Weights of a small GPT-style language model, trained from scratch on English Wikipedia: 73.4M parameters, RMSNorm before each block.
Each number is 128 + 24 x the weight over the matrix's rms, rounded and kept within 0 to 255. Layers, rows and columns count from 0. Numbers have three digits each.

# layer 8 attention query, 512x512, rms 0.0701, rows 454-508, columns 128-255
129123130131126131129126124128132127134124130129127126129125126129123131127124127129127127123126131128130128127125123125126128125127126135125127128122123130128125128130127127133129128128131124129130122128128127125130132128127125128127130127123130131130126136131128128134128123127126120126136128130125131127126127126127127127126139131128133127127128131125130125129123124129134131126132
130131128125127131130130122120123126128132122129130128128128133130124134124127123131123121131123126130129136131131126124131127128131121130129130127132131125129130124127125133130124129126129132126135130126128137120131125130128125121130130128129136127133121122120132129131116125126130133130126134120131130126131125123131123123123123128125128134131125133134127126129131122128122122132127
117107137113121112114130140136127112121122119133123133126146108100106123136113120120117132151136129132114110135127130130133128148130138108111144141108136112122125131129114124142140149147127114133137127113139129131123147134111120107150129101121122132131140111142121134143120120125136127109120127123136131121136136140136138141126117150113118132124129133149096139117106147132131127142122
114111148139126119119131116128138119126124130137144123127142113102123122141116142126119135150145131126118113132130140125122119158120134098110137130115132110136116128133119115122147147139094133147124128123121136144120126120114119108143132126120110105122128117130119120137109097113136124115139130129155113140138135136129136147131115151118131142131142122133080125130115163123116114141112
126131136099124138126115142123134123146142119114119134125135130150137144131116141125134127119105125123115121117130131124149138106128148130117124124138131134135133129109140130104131125127151115135148110131136109126142135131137134145106114120132141127121143141122135132113147134124136107125131116151119134117134116113148118114130146131133134106135102134140147125145152113133145136113128
115097155126125110094141145142145098121130124149147127123140087095115109140127125144086137161164132107117097150143143117138122141117164096080153145086113116133122131156113126135157166141110106141123125094143139152124128113098120091127134086109123111128145101139106136150109095134124139117136134134155118118139128127121147148136100153112123132154153154127073146134084154130145141146117
153147138111144109127126119144139122139131114127138156089094133095140106133100091114112127138148165137121124117136133104139133097119174095115156130122123111114125157158121126116111155150135141152126112109111118133109124131137108127114121089150135137125142089157121111123130097144125129095082146131142162093121150116091179139120081113104108091132136139135124139163133135142146135142120
152134084147090127177147109134078110125098143127111124112098138137153108156130136111142114146144127124143154147118108162143136121167070154156116135143155141137151109119129130136098122161139132123104130163076105146109131149138102131132151159151128188140115148126150150134141166114139138105089130112128124142130130133139138126142167079149120110095124091126193073134109099132121071110159
117099130148146130107150134153123139128079134153142080117102122124137142122149152170136133132096132068166116125142109156122100142117087114136138154165131132133121130109124153151107114100124121141133114125121127126141128136120130130158140128132093167088099123145133113159131127128123095111139101138134074154144119140098110103150126093153169185115146114116125094123108113115089123142184
135182110092157130123122141128124150129125104127122154119151128142132119106109132116146095142120112117089159093112124122138142113108148097124151118115102126132128132139120129103124134127143159137135148095091125093122146135147152112133120111157109114169129180104143125130128139142124131145153124147124160127104140112125172110110096135083121130160140117135149154156191173127146157135123
165136145116154118121121090148154174156092176170166132149134156107125131077082116063117134115090107143107091101122136109104115176134108166107158171150130088126135140151058114208139130089078113128126140174121134174126129140122136129134092089139137146151142080175085148142137125117119142126103100149122173116154100144077140119102114140126146152178142120164132142161107140170149139146064
146121171077129133062165096171149102119177105105154144051104156151146130137098166141131133144096111137111111123113073084112127161105112114145154128161119092132133169179124175155129131066093166127115157112129131093085105145168114101160114153170107126123157094090114152102156116119153112122196151122164134157152123088099141117119077150141133138152109118137095109057065141133109160122129
171161147170154142123160121131118091111165157102152149109121139134106143148109088107155156133121167147097114109157070169169065072171139109061122099114130116125125123114129115080099091169156106058145091097147132116064154113152126102120129098081196119141114073111095161102134106089113119186138116061102156106104153113133136141126120139103139092127070137074170114078151091088129102133157
099214143129155087121115141130115105115122153131109151140105123092133130184112138162116095179108158146113160153103152150142140119180097148169167138104144138122185154138179138159143132124136119099160134158077100122117082171135108134107131116100133105105152133094183080134101091113137123142148150112138115151139123129082176125155144107182117129102117098143153145137136108152159143141120
130122103155102141120125112094126134076106155120129124115156129105138118118121123068184139160074148135168117125128164148154166158147105155148100136153111136107117126126159131110127104185130163095143122158117135093164139156115084142114145130177163107113103133167125143079196119113109083101079141088100121188130136150201176114169060124152105101103131088140171107157164154130146107122144
115139111142133193091179133087098125155129129085110111139139145140132113125126139125146066161111152168131152099176165152153067085090119178154098123185088101142166100134130166108150062164148100101119115142173146093124096132145134126079135086127123178133106090145155097133132152140166145169119108109119098082088141136148111169146172074162117113112084078137132127138157097112126100086140
128139130093113157107140159130115110142130105155098128137161091127161097150126083120181091120145113126132077153097087053116131136055121127162143157148108137125077150128137133160137148123117106175140152135136115061102113125072069125102139157097100118137086152126127133165166149169087101109141134151117123128102127097126182148124076203116085153147173139140179167172142139133080090120106
115152156123165199127128170100150108139084156137118099116161123147122077102110151105132131125091106101177104114142113153086115150101116099164120145114110152144126133162064081131139103140158123153150119113129137130155117120111136103165115156129125155111099128125130124146118100121094152086139100127108136091115094150156146154125115171044160155148131165134150094163121160157170151122112
127124102113074100189134113149079134097112122139094112115134178128139149140146179097114087102120093159117157115064110096154120124151133149138132117107114128128172114134121118157116162126115111112070119111096125142167133135174123100139110136147136100131130140158138116179120113130125151121098142140157150075146111101126133128139114169160130143119105158105106109130159132146125103110095
129121140091167112113160088066120139145091117128145101099179087103137149134138135107161101167100112168131132104109124132112086109123128109077112157129153143127150136125088149148141148121132113118135093150099092092085168118159127175107111158107102153096139174114100099143159084166151082106128127157141165162133127130123102083100119179153134153119144139090120121133125150099131139125176
132119185099136093142118143149111126137121121130117114135073127128090116138113094137087135144066129161125112126137134129092151157131141116109132138097122100150095159143151122142151140100085152147184160098150158155181101103062109116130138093111094116125087101127104121099127132112094124141140125177127100097106118135157164145168118162124163129218134173169132134176159161137144186131155
142114092143110149116109155155125158188150088100133150123147106152114162128119132124118108081112098139131115134123164132156158149173113147104141100052130149137154071122141138171140114133144120105138076105116104120134073177154100161121094159121083187125145188120107107143114144092080130126118116105148139089092132140124158119103185141127129135196132096137129141119131088124091146139105
076095131123139087139151149077141124131156143159124126108125102113081149061123078103141142130108130108118098113111139132134097095155137136113115105109131113154149134087163139138164111152141088165109122104128136139095074137156119137128145093137103113145119085108155113113096123154122141145144074153154110090109134184085145146117141106097149119178204167156085162159105195130104134120112
135123144149177090083179186102177126125133148167104143126124120136138174171138126165116175111131157128078131124093155092135101138098148115116154169100126124127127094136117159132158105119087107107157111102179160144107077143069177125120129111135140129114141138116149113167103132138157161115155137082121154142175173108132148212108121134155140107117155142099130129127066084148135142113079
182139163182124131147148117129145148070112120103152129114102142111212108140148117113156132096136151066113119121104156101130121101093081099160090120173162120110129130183129143111138141134141132107147106123098166149149178158133097137134097110117126192128131116152117117138120150118143116087098138058149134120121138099101152120109107123094140105177140123131132172151131182132102155140108
161140141142118139158140113150136089130149093128092086096135099203110130113126134149103153135140116165140090103129109132187139133132148132087108106102115087110113116075150125130167143102112138188128131139169164131115129111113094137103124150116178142153147136130115110104130127106120148165097140141099141121119151084114129131103101151114161127110106176146136092164087140141159145114148
137116129159134107152108111146134148099086128105101170132090140112103150134121184114133164070137075081155151131134090088148134111119158172144160082116115131121120143164166139145100130142103146140127185129141140198127122166091184090142138109161078112123143145150083156092103131154112102121118126103131141117094180115081154153137131115104166107101144139099106119163147146123175147156094
090127109164094140136075116121147152165144093119120125147134116135133158118112136103153127112117126116116117104091121138143127077111179136099091095103094147154125155097138120151075102130162133159122146120136112162141124113150100089150131126111159163091154052106163200149099105110158146141169121093168152133091095096084102089116112142105116125126126115174133152126121112177134116132176
150136180139137091160154153142150123165095163168152124167147092148175077169214147124141148094159153149122111158166122127116143165139134158136117112092135204105130113099149082105087100161144118155130125097118127112142141133091162146112114092119180144163142121166122128127137115138086152119178155167168081121127136156165062195124179156158152174150172182121120119116110173089086111130090
074126104173140074135170200136121145120156112107144145116093173129142132100104119125107117106095103141063144065176108096102132118136130106152121067098160101102114128168138111114109133132098113138085152101093122154193154144142129129104114160131180103134091142112115127098121146149092140177157079133113098159088163104136135081131108112134150115210149133183135105144096161102135096136129
124119097113139134091118148106147084117159087155125089180110128154131164091106128160092125108056129108162086146142125115096170139106117140162203172186092213184162108165113147111130165110144146124138136103154132142100192105142097098111096102118117143084087163174123142150120108147164149171151074115104091132122093137148094132095166132119129121169133133124143157142166158073119110141137
142135128174118134083142105120151111122149141140135120125083156157103100138093111115122104112137134127094087132116126086058120148139143155141130154217102149113144159114160153140104168105098122146162148136126192105096119085105101104148115122114100149161098153155169146101157157110177119133167146111129105112089113161050115138183122113107158121161105095140141168159099093106136152112124
145130126187177129149103115127139098107167131125169126115145110138136157115084141116127151061172127159104109113067134114114163144097122115106149121140145142126143111132189121115151124126147170145081126145108140114105125129139156122097133129128163134163136103178117113146106124136116140132128149117093147151127140155157150117118110139141083106149100110114153137130117105127111135123133
095128104087158142114158143122155104150146140138118129116089105099145101136085137095146174081100112091137154109169142112084158188132099113138146134118104084160118102164086091102114135125107186100156146133121138151147152135113098143152095152104154156155118156101118115135150147140138098100124149106113161175166074144119112133132122104158095117107131096131136108132146122124144122143151
158135107157144123146163164091120132129120128126128138110087105148169116199181092092137140157061125107158139158117135164165124063145157092163110149093068177110116127143099075185112115141143109152104122162065075108163176197116111170158106138114121125163148132113137112094140160135143103114121126108084158104120147108172135128093126157124156104130127098116121051146137125102167116201124
121119159135118125104160107080163113153109103101152128126131111135139105100110144148075137149152138141109126120175122106137127151077073096137147131120113112117121125137082133134160164138112140119147140067158109140106084098129146117124110155114116122113123143128116153125106103185144130154133130191137093173159149181157084141121114116107101192155173128165072154148104063098131187149119
173151089132156126157110130154159164126124115096149115103114135098146099174168099146101137125139156147138139129164122114127127118147112146119088083094125156114098116124200115113155130116104166146105132158199079168179124120140085145113075161179147157128144144179118111126125157151130113137139133098106123084134187108175121147134138127185098092109090121078121157138144072119147092092125
161192078191125210166122123097081139128129123114119103160139143161196198168117096151129089117145169186110107113123097142133169136139191161160132129075128102162125067108141105137108136177160119126139181155140157125127203138171135136146103091146143111103088152142128143110089140125146137141085114135108194114136106094131075036106115097138092113125126107086132116129144050059100089138140
106146090120108117129119080131207169202114090128188122064107136102158133129134144134147123142140119122139094168189150137098165124118143136134155127108149126121085173138184137148148122145127109143114170111140142154114143156139092112167101116135105131140128086170126130167112134113113097090161129136161151179135125107161135089136099158121123142103126133161108185127130132125151125112185
109101167158131097089112102082116100113127135147086129117117080110078088084111151153120110141153123180140144128101155124128087127189067169125132124111154123112182086135158105094100116089125110153121160121070150091091124179124135180140118117128086123106112219142088126109091154123186124124115094144126125096109164163122137125124128138100140152157149115128121153148151108126099140146158
106110140150113087098172167158170201147154145143183160181096112142133101138055168105118095155157141129106127106115147149165197167136118119182186135191097161111118125172135162105133148117144095080159156084159076159107128153131102125158109150133130098130112173119111162141143135103124141091119165084125084124121100122122118139137067146126145128142153142174097113138112102149087151188148
115130099082108164173158111181104107113081155114117072111137106115096129113124087140119157132098146112145132131139155112137138138101155139117141065095130113135132176122115098165112118122117155096150055155178121132179113086136134120103098157102083135132107092127096154101155128145123097124128081120133142154143145143134147147139113105092117128107172112102153109109151047158121093134074
093091176139091123142080170135151111138146130123130112135111142133137090065167117169133090159132147160145174154125111151176124132157105139090126122159115108139118144065148124142096126123141139104166146156157143087168162114088148194105131148142164143141118132161118151119122143143114096124107094096134113144101179125107130108150166106148099133136141099093163148140138137122153138091129
136156132107098106103145124163118113134142118176127111117177109160143164119139165163104142137142146088133140117124093109118092103113097126091123190154157135147110145143102146052121105082080142133141144078119113097142122130149149084108143093156098183097170139133173139148156129117112157130148091113177104096068137150111109119151118156134104145216159119106129165149112179141066197133132
168108062154175088121133114127196147075124159161106105080124148098100144156148139155106105113144141101131154095118127094114145162168148139137164140142121174166107105139124145078148118172150129154130108098163110161068130056147126159134097111170134151150109163147074079166117146107160110120129099150162131105120167152170161141169155137113138115093111084160122130146149116104149160121136
103134080084118154116209080105026124111145128139102143150135084166138086126124134115150078174146105133116124096160114142084112131117106152067074165171128123066158137145112149172145088126111152086084117146076130117146119072116122164137130120130136127138190141122119131162125122135086120115157113119147184116105077113109077097113106126167095150123130111146165090129130166096127137146131
118147083111134103130094112139127137104132121101128117162173143148115187165078158133127147068054169144160102125156122118090149130119113112122099144058114147108109133116149098144128139093132128049103143098124116112174088105104113147111104124128101139106151175130181123113114168134116160107121124163142118110126129156160124174128069112119115142124145173101121131137097138197120184097118
091143115137109113137119110136155078189087107116114135084133075121190116123119140099133116113119171119100124186167122132144154153138155136156175114093131140159105111133163127089075181114117103148215123155140143155148123146091143113146114140167116108138148148118127108132084118112120162119118157148133135139118139160151129135115175163103125113149113120118177139125148169130159137118154
120065196133127089138141149124163138167100141144081116134082106092085090115120087131060119111103117064209172100138073099182157106102120124126149099094125109157115143169163120143167132120083140097109138119139135119139083113147133154185107095191115136102149123143135097130099113146124110121138096157144088077148136142108100116160122124127144179172114154181072110075137155128126122129101
113159092158156107109162127109109139148116148129146098143175158121112154141145064141106156148159094104110130152149150096120135131136168104097107154152141071121160101089092085088124182099114112097133079129151154110136133094131134123147139082104156119136134060089206134147129108174110125172115187127143126176119100132105106145131149115163165089124110140183130142104113118126071147164121
103097085114122126138137120184145131122132120167107099125147084129096154138117140124146112128161096110119109170166098134110122161174139097172145127179128180120127075109152131121119116150135117127114163091121176128123121092111160172111076102141103099167152096141125165081128111137142118132164124103132133129113130144114168122159103134158152118149116080112141149131140099129081133178080
141128124114092124139157144126143085136090121125120139108116097105125104143105178136117103121158143163101136156177151112143113129155130113107152120104113124097094180107143127155163104097084109099146159135124145153117154124146125148125168123143094114099143180143132136096138160139114139136175134140085104098156172131130113117161078148098115184097122139116061083156160111110131089121090
135120087160147143138141140156135156184105117130137126128107144175129123149141164120116132135122155164125162101123146109157120132166124084117148133128140106153078112103133108144129152130108137141160105140153135133139118151107093108180109104100083090192066142157122145116175115126106159130128123148124176148154088112152104134165110133141156082130148113069205161115115138139106146156129
149151117155143128146138125128154100103150111114126115140101086140160165070124140140195127097151158138124101116118081133187112069096165099145113118151091159144162148135141093109165174155132126116119105118130091150151122111127146090158111128124149218097115162135111125152172141120148122181130164108117110122141090126139116111106102088167153102113119128113102115130165123128106127102164
147111105090116131178143117120130102142134082141101116118148133165172094187128105130144164136165120177102170165084149112096143106126152144164121148190113117164109104102166116120164121144100101099132133197131156100143139123158110169119118086192138055142154072139135117126131157173134167155061124142087141155114147120195154115119094135189119107133111090140122126127170156096109122116117
# layer 8 attention key, 512x512, rms 0.0712, rows 454-507, columns 128-255
124135131124130132131127131128133131127134122130126124130129122132125118130127134120127130131133130127130130125131134131121126126126130130122130128133128126129128124129124129124129125129130129127130128130123124129122122131130129136127132132128138127131129124126126121127132132127129134132127126126126127126127125129129126124128127127119127130132126131132125131125131129130130129127126
130130129128128129129123126131127134131125130129129129124132125128124124131127128129123135122132121127136134121135131125130126130131129124130132134133123129130124131129127126128130133128122127125126129128133129127129131132134124133125129128125125123130125124128134121124122124129136125132128130124130126128124126132127123133125128129126129129126127128122134119127124125130129131124125
139132120148112128129101129135114128125123123142130116120115119121136130134129129142126131118113138119117125127136136129126121129125113126123129116130123131115159122135139129116118120131118128124135114117132135125138110133139130110113119131117135122134128114118132111131133135132115128129129123142145126130136120141123148127129130121152149129122116134127106122131143125121136132126126
134121126126112119128119137128114127133123142136116132124138122129126130132123135140128128113129142125122121131122118105122127122131115137123137126135121128137132117141137126137121141123131148120128128120129119112123112119144136130144104142133129126100123126116137132120120130120131135132117120134135131109131122140105127131113127137140132123141122127120133130134132120128133118126118
135142132138140134112111120137122137122126130123134143135119148132123133127120141132119132124126131125129139121146141133130123119128130137137135121139128135128131142128147133120122117105126131126135121123121131126141117123132134116117144135116142137144117104134132121132123134137122128134136131129134126127134133127127132135122121140127143127138117143133117123125137126118123135132132
125114126125089108132112139139101121158128140142124129117127123133124130115119117139131134115123138119122107128121116114125117128117129113111135130123120127127142098147119124123130135109147140126140125113139121115123111111131143111135091156133121099113129112115139123127115147119146125149113123159150150120135130153128106146108147125134137133145111126126115123128129129119135122135127
123099145130128154124144148154114120116140123126147134134129118134147129160141123131149146127120132132092127141131133125126128117131146134134108131110129125156132126135140134138137129133122138123114146139128116113131137142137105121130149110131134133135147115138107149126151137122139118122133132112134122143118127100125110131132137157108111113099145116141124125134154129129135139130112
122141124121149158120144117132158144115103121129141133131117152120142129138116134142111140121124115112123152122135151135147093136129156136142128145134146138120121171126146106143135116123114122123120115121107133152130141134128123135113133095123149155153123112141105130156117103155099141104135143126131127129129116132127122147135091124115137141116123109120133108134127129132124137121121
113144123143132167120106142152139125131095146138120103135116148172105141118111123124141133118093132142119133105136111113119129137151097166126114119154124142095101136136142151141134151120115123108133134133122130153124128091119150151126140134107116121136112135095158141119146120111095117170106111140107127161146145142130125129130149109147147123138124152129112106105132111110089135127161
158149093136145147115113126143108149124119118145132116134109153165118117127128145133112142124126137125122139118146126137124145109137148148102118108148127138141131145132118146143131132130112111138116105123126123117149135124124132153119175102150120137136126090138142130143140125143145140114145129110110113154112147147142121103123109112134181107154108128135122099127166115090153136141156
134089112064124106135201150121112177140158191140141155126113154104185125139107116097112094066134106191179129158137088140130077123127160126091148182177158078077111117146135116137125151141135130079159089096136107121075114094110135101150120089135160137095172130121102112132084132161175111104117112115152127170086080141128145117078094154144113110200116053158165105183195127123090086123119
159087124108066150167101140134155129150103127164092181085138122150121146081098156157132147179146145176162164122155137123118108167153102192101136154144158093114164039165184144140098106085099132148131076127191084107122156127152109147128111093136166116115142091117065158078145136115161099097166151075092144127141114107095076129133112093138106105100107151080152157101076061106169107119212
159168119117184121133108083142118078093143161124164160116204127139088166084078117163123139094136118143085122135165089132146066126124104087123092125126150103152153105104142096137064140106072096079141134066132123118077125209118096086072124119178207085168095147078111178172168132117080135165113130094118156068152171130136152131164122194173093113137128215139139146105096148094080117138111
127129103137116072155130126139124148144144158090085108155121118097158149090108174156107086201148105093162131097203153148099100096137066122115152119121148168117167072126104085157138084108134138095126080139170164094132100183134108105091079117100179139183128062115156103106062114173159140168126114141159144135106127108118143132105158166155139128168112124160118144157070129159111113146129
084103188104190122113140159086123133122100166167123135170073120068127149149123153112155148169103101148117117130104128195200186150098157145132164180095132140118079129108152136129147068148135138098103116124127171095135150085171116113171128161135112163152101118130095140141171100095073057078113139127098148120126184131161158091114103132110102155045132149205145166190138195161115077152134
138150138185154114078138087071098100162153086145136115119052096120121127108095155134153111119129083125171122147106060134109086111153125134066094080136120094171129152120112177128119116140132102138152137160129178109131151152160131085076100112115108192109084161153112083146134101126088197111139110106163077141079092131188108120152183121153091164079123159104138095133123100102132135094158
161091116123090112139130154131102067115114095119068106150147111153102133134102143088129111059137100090148077126087130089096167151103125098158121112092123169154029108090132141179143138082095083209142103159123122125087142057091048147141088173141168078096149113092175130162095132148152180052152084116152118125173108093141153195138177157140095178082092178071167160138095186092122088107173
137199120141158161097191170126145145139078151172141122143093101124193141137096130079140168142138110159164169146063065105137132122111137102111102133123129149185119141101081082127183134167150158101144137142131151092149126162130116141112126127143101141122084165123115125128141131106118130150087103150110093143125177135149132093096089165080128127090155149103091099138133152166144113065116
152105132145114124181091150135138190130179078128094139110118156109109162167129198152094201121131144087120159090142147116115099146173125141140099142113117062110156143133139135102150163160095156131096069144095151099103140131175114093106113115132141123062165170158094108124082149171086143105113139135159057126122085117157112092131136143084139185170112075110150094117190110133127167130097
122116100124174117148088088140107155145064083175131095101143119116036167129119100120158126122114092124138113116093106135185160072065117171082110160095118079075157098121136095153102169122171096087141083137080139165101143082085134112110159139116167158141102088141123135135127087085153098123180126114105087185139109127156104096095093177119105150088122112004091084165098140140115140119180
081175180121139130151129154128140125109146096114107062126108115129133136170179090148133127092144166128137115100133173122114119130104088151128107107075139113193097114177144112134166128089173121107131142136101125126134107135143097089105124072117147112128100219108135109116133138146108125134100131158108129071110124160137121104145147112178121178130109162187225116149087134118092128143120
110071137112134135158092133138097103159172146093119207117142170185162119089143081130111080104152146143148120173146148173146135088097106108106130093121117128085178117156169150135170148112143138128172082088150088156107123128089089165125110175137128094123149234117158136096123127165105128127160168094160146136112100103111146107100159132141098168170097133128102066113150081136142172095164
100119171113111099179167099061121091100163159136125100147125124133131169086145111145156143128116110137111100159115090138138160136093103146066125071143126108136122172124197196179115094156175117125115106145086118142124113126102102108076152153166093109108118114146173089096151147118049127142133052131133095106095135113101179157126129136133141118083135170086097085151112238128116146157180
139114142147112149069150179123120104114105182105095124179118132158145133167137125129162113156092106092162175111120131087097152156129122159121141227095118138086147105148141170198149091123122158121121135108128114091158126091111106084157141081154148124123112178139147199179161203126170105156128181119051199079149166100148094110126121150120165141140135191194134143129093089185117172121069
163081119170132118120153148165182158120137071141185144122172145139150130120108119158146154050175112100153148096138161129073135062159128117108085187133138077098102154113154138130116135133151163154194173157118123186115176088131115164173097132065122177137149155142082096099105111086134181103138172109124111192172141106146136089131151154090128099172149173115132162101074192127080154126124
159081128135134097158169140149100123138135116149052142080140091255166149096141135088128142185124154121105105116135146084131162143138111115150134106156145090126145165075176113129159133129102139158115127082151164128073170109140145100106105074171165080133117173119084096072049106100159119111121149124129093070120112115077119122098160133127060133085112110045115128129157155150228150128146
125143156149110046182153117109189172104140147149108132124097196091090176198142147118168171094096117090146085099100072146079062071161186114129106064162169119077148116110142189134069145156169172179107148095138137219132073167151131102132111130094110164068140167162116176116081097145105135122112146097116143167076104157118085194163161065128115106134093081155116088147122152104089106149135
127186119090114162112080093087160085167101109037147117112129132115149123149136162116126069107139106092166156128078113123028144146184122150062133090134134200125126112119126119139092127108145142133131162136066151119101117084115154118146202144114134164080141139114140111148099123096152172111120132058109154121106091146095098140137058120080126110189059089198092180112143086142193143127142
155146099128111145091194144139136106082079141140152160085078086100104080143138165097123181089155140163111117148141156138114132148176141155135148131102152113158099108116107113135123115180095177113141113151094142136158138090085118100121115131146160187144105140183137107140091097083082143136131125145164103141140155107175102139114193188102107171060157176150096137112124134181118113145130
056185118167149086166100137140090148090135134080183109142132092129111140113111122122104116091090141143101110201175137149136126087114141168128145074116141120193125173165127140153119108148087109112138128139104110113192081125167135092115135159172150082127135164134108094122114116151152164172100111116138125117114168175139141159142121141123107112156134157174113154140193167107127134163154
105117099149124107061119181142118101121105138163146062094079138050182123104120127109095093126099123121077128140125162135116118154082150179127126110166110140205161146148061113120217176153173168119129058154140129145090176181174089158122137097119168096162156158163119142125164099171151143170149118125127098107152158129178107110100124086090102154126158101070123149151114124096094178141141
086156170179119138068150166162076135172153072166102055116127157162166090106117160095101080130120142115074070119119101100125093149152095179161112179168105140117124114084196175142163159079154132138165143131124170103084143077113064139124127103073179074126084128113147127107145150123165119112144068155126083119128087106132137130160133047100119076178138129110121123136154119058130119142109
107060079112147140152143210105147117077130145100108129152115123097088117131114118158188117139194109143115137142105170103188152131113109133100126079138128135120119148108154150091105119137112137141156160143216145175148129122167091116127142088131142174094176153146107089133101133125117090161127136167127117124135078120128131166127135169178080124159180119111149143103110104110108101109156
144098138118088137105145159088122109163089167138123146135064077109133131118085116111106147150130107131150156137137114148071184149128187099117192174125123171169109091169123130147116122189162127136190093070167104110115175170190137201161115161087093165146161130103094171132176140135172160145147150118171187176142117149104089097141124104127088156077123094089113172159098118149176124068153
156172089192079129168181148103169164123133092090183124129159184161151150137105096118130113111142129111119144143110128106157119058112141109153164110159111178126132155120143126183069085151099125149115170101073144089115203112054109159180128148138065106149160230089155125099104133117146122123116121164131122148127128129151182140092117130077160119124162127102108102098094152132159157071142
120127113091127150150141145104073100105113130129143137143073118140141101154129120125137154131160126129112136150152099184211151152088122085150150159119053100104126084113110138097135177136143088126150116122136127145137136117166158142117080144119104172155118066181165131109164112151102129097112084166155141203125143149130095157195124178136081147115133093126129126153070092102182153126097
135113136149117121139159164119153107117147093163131123102176114143131110155138141136106103150161145147135105171159147114158131088141110098133131144097136147123079154129191113177161120139150155202085134095084140129141115103116093118168099226122127130163155157133128116123143137149125147126116132101154156106141132130096165164144166106112108202100107136127109213143134129162077135143124
126122178137149188118168153116132095116149102115140084164097114122112140171105102126141138107114136157163058102162129080152152151110144150188105055126138112161195087125115140187086138189085124162166088135171117193124134107162128124111131086130135109140132132155178158101084103095135092121127082136112141100174153193154055080149128140102131122153105134142093093156100150162147120119177
122102126170139207146138167137104127162084075129165150109132155158172067160128131116170121144141148123105152149178125180155135130117142098146110081102144150100071116131154140134153131118154103125115188103113178165137100089166106160153082145128103076130090153117139135149075136082162127108109114150138165174110107108107151155162120157132130130129116101140108212086190110129127137164167
143112137153149125103121120133084087106125132144062118165129114106062126149129161184129104100170119037066147099061149108183121115111131129158109110072165071137218111110120136163088115121169150127143091135085200097131125130115120135122102181122079112135071122124132134092122168128185134129148103128136160078081078153116139146130137136137096151174140142105134130177105148132149162101131
176143106160119087117130133155153200092171173131168116146083087108151153118099141160109077123162155133152038140203134163121108205129139096106156168123165213141130140169104119111141093117120091139159127191174042184058147162126144159163047105173190057123171117106118085160127116103140168096093148132155149119173101104162110161128174102098146180137094076168132121138125092150141049171151
115089086121146102182141127158094079146099144140149087135118081135087164117168178109099178169090155174133132088141146183114172113085105165078119068094119099077111170153092144124146129151174199103079106074087075076166088073160138100142108179125138144136179128077138135078161111153127102113156101112174100109145203116102133126140115146090143183113203148157134111161129121108129109153080
124067193154126115095091113149128131151111142181143120101128116109086092097149166115104098054125141112126086112119128142141165116157109163099159143130094136192097159156110118178145141114124140116132142137122139102125158152071180172151079124142136094096152128114149154140123125144114183116123132157107125111115160119100142182137111139118126135117170119119146097102148094171175179154110
127127064105121139146113152169109084124117118126100175115189145161166190171178149167089147175119136117116132162103158140117114130140134112102106154175116141134110140124175140144145093132121147153105146133133093107163104093086139104096138109139103147115115125148102176140150170183084191168083138118113132094101165126127096099163115109116152131174165093133129117126183113171105168161162
120160128162122087102135146150157134076204115157121102069093165162138167163140120144149107127145141139132154103118126119091124175102198094164144135147108120172134111129107134108096101114150150124144103073154130146046120129178101161142066154098142175127093129162058048109129155090117123138140135137142107131145136127094136129141163093134113184136094123161073152128110123114071165108098
127106124154121145160106132116125133037087102108137116098163062107096152113100109121137152155104182127112179114136143130099096172095152078121128135171169144108141096170158166149138078103126084120090162089162117118148071087095120085105100099099089113136164095107136077144124148113138118168119109139133120159140106110123097073106161094139096166105173152144115130138178130092137117128135
135158108163101117147120140113149167113235119090111097132154145189196156115132119133102181173127130108109124127156124120147128085131078099176102196052121114115124081114095139124192089138155082090126094128145129120122122154107111145136088154115121146111105155180117139124078183139167116080129100145148124129175135137152113084134099158069110132141088174167101153152108161167118152168097
118158056146160138117122128134129095139061121083132113083112144128152099174141121097149096134137103098134098179164179107132201134146106042108141080112099186181122130131141142084167152133098178122162133089130145176181143175128153111120130128147110127128123119118128127133123117097124176177116110183120163183145171103140102178174087097119107142137140106159108155113160147143157172088121
136117126164098154181079070155139173149181107178119094161097098141065095122109119129154119134109135091134166142128085129131064064174149099153081111137134099182122139167176145176100142130091154142138124169136114102134123163189191136106127078222145112100152113093082151137142083145066096199132097173167132109080116103133129128109103055147141125121096205137149054142200093130128119115112
157136135135121125138172072125107155160143143106119118180156160144180146126169086125141108135150094121083110159197164092129156184122157133153160166146102153094136155086174137117114132149092060101094087113079138132119153084099158105182142116098093140072145133097129106101170154134123113091119121156190128146144054111140148106109148090136164101123146105160176136117123123124158170120107
112069074114123064111128091157100112077206171135108147077141122129163116135156144090144080139156128112101124174167101160158092155133183093222141228153104119094068169105131130119053109129112181163158122111140130175110115135155161137138070181109191093134151167189071114102099115106115110151164124119130088079124099116124166150155131123138097136120094114125128117121124098105076137139038
158133128145101172142179149152081057154099049118186125165114147146153106136138166180125097142126137156068123142159146129192104070161101102209139145083158137119135131104103166148141127123107132137076173166120059116158113090166104143115147176146103131136115179171095146075146126130126097151113142140167097112149146140152112130187140097076133180106142162146067062154185106082142165148138
132156119139171131085123164133130143162151081163130153101109148157171134151142126165092152081133127152152083092114151151140149082153078128113149128117160097149122102097157099115147176144093143097095080116075115145077144123112134098171101092155155116110058185136154149165154155138165157087111111139090215073184132159137081143149132163139132116137103108115130186105132164144136156187104
132151062097096073084146136113095130131162071137105103130062090149167136101129149162156152157138107158159108155165107139082141097158150097094143089158142138146102102122170077127122165161158117204162066113112161141165095119204141116131155143161142164114136083173053119165146151145114121175139141132199080094147095104186127082109161117150146107135094154064070169170131115118169141084134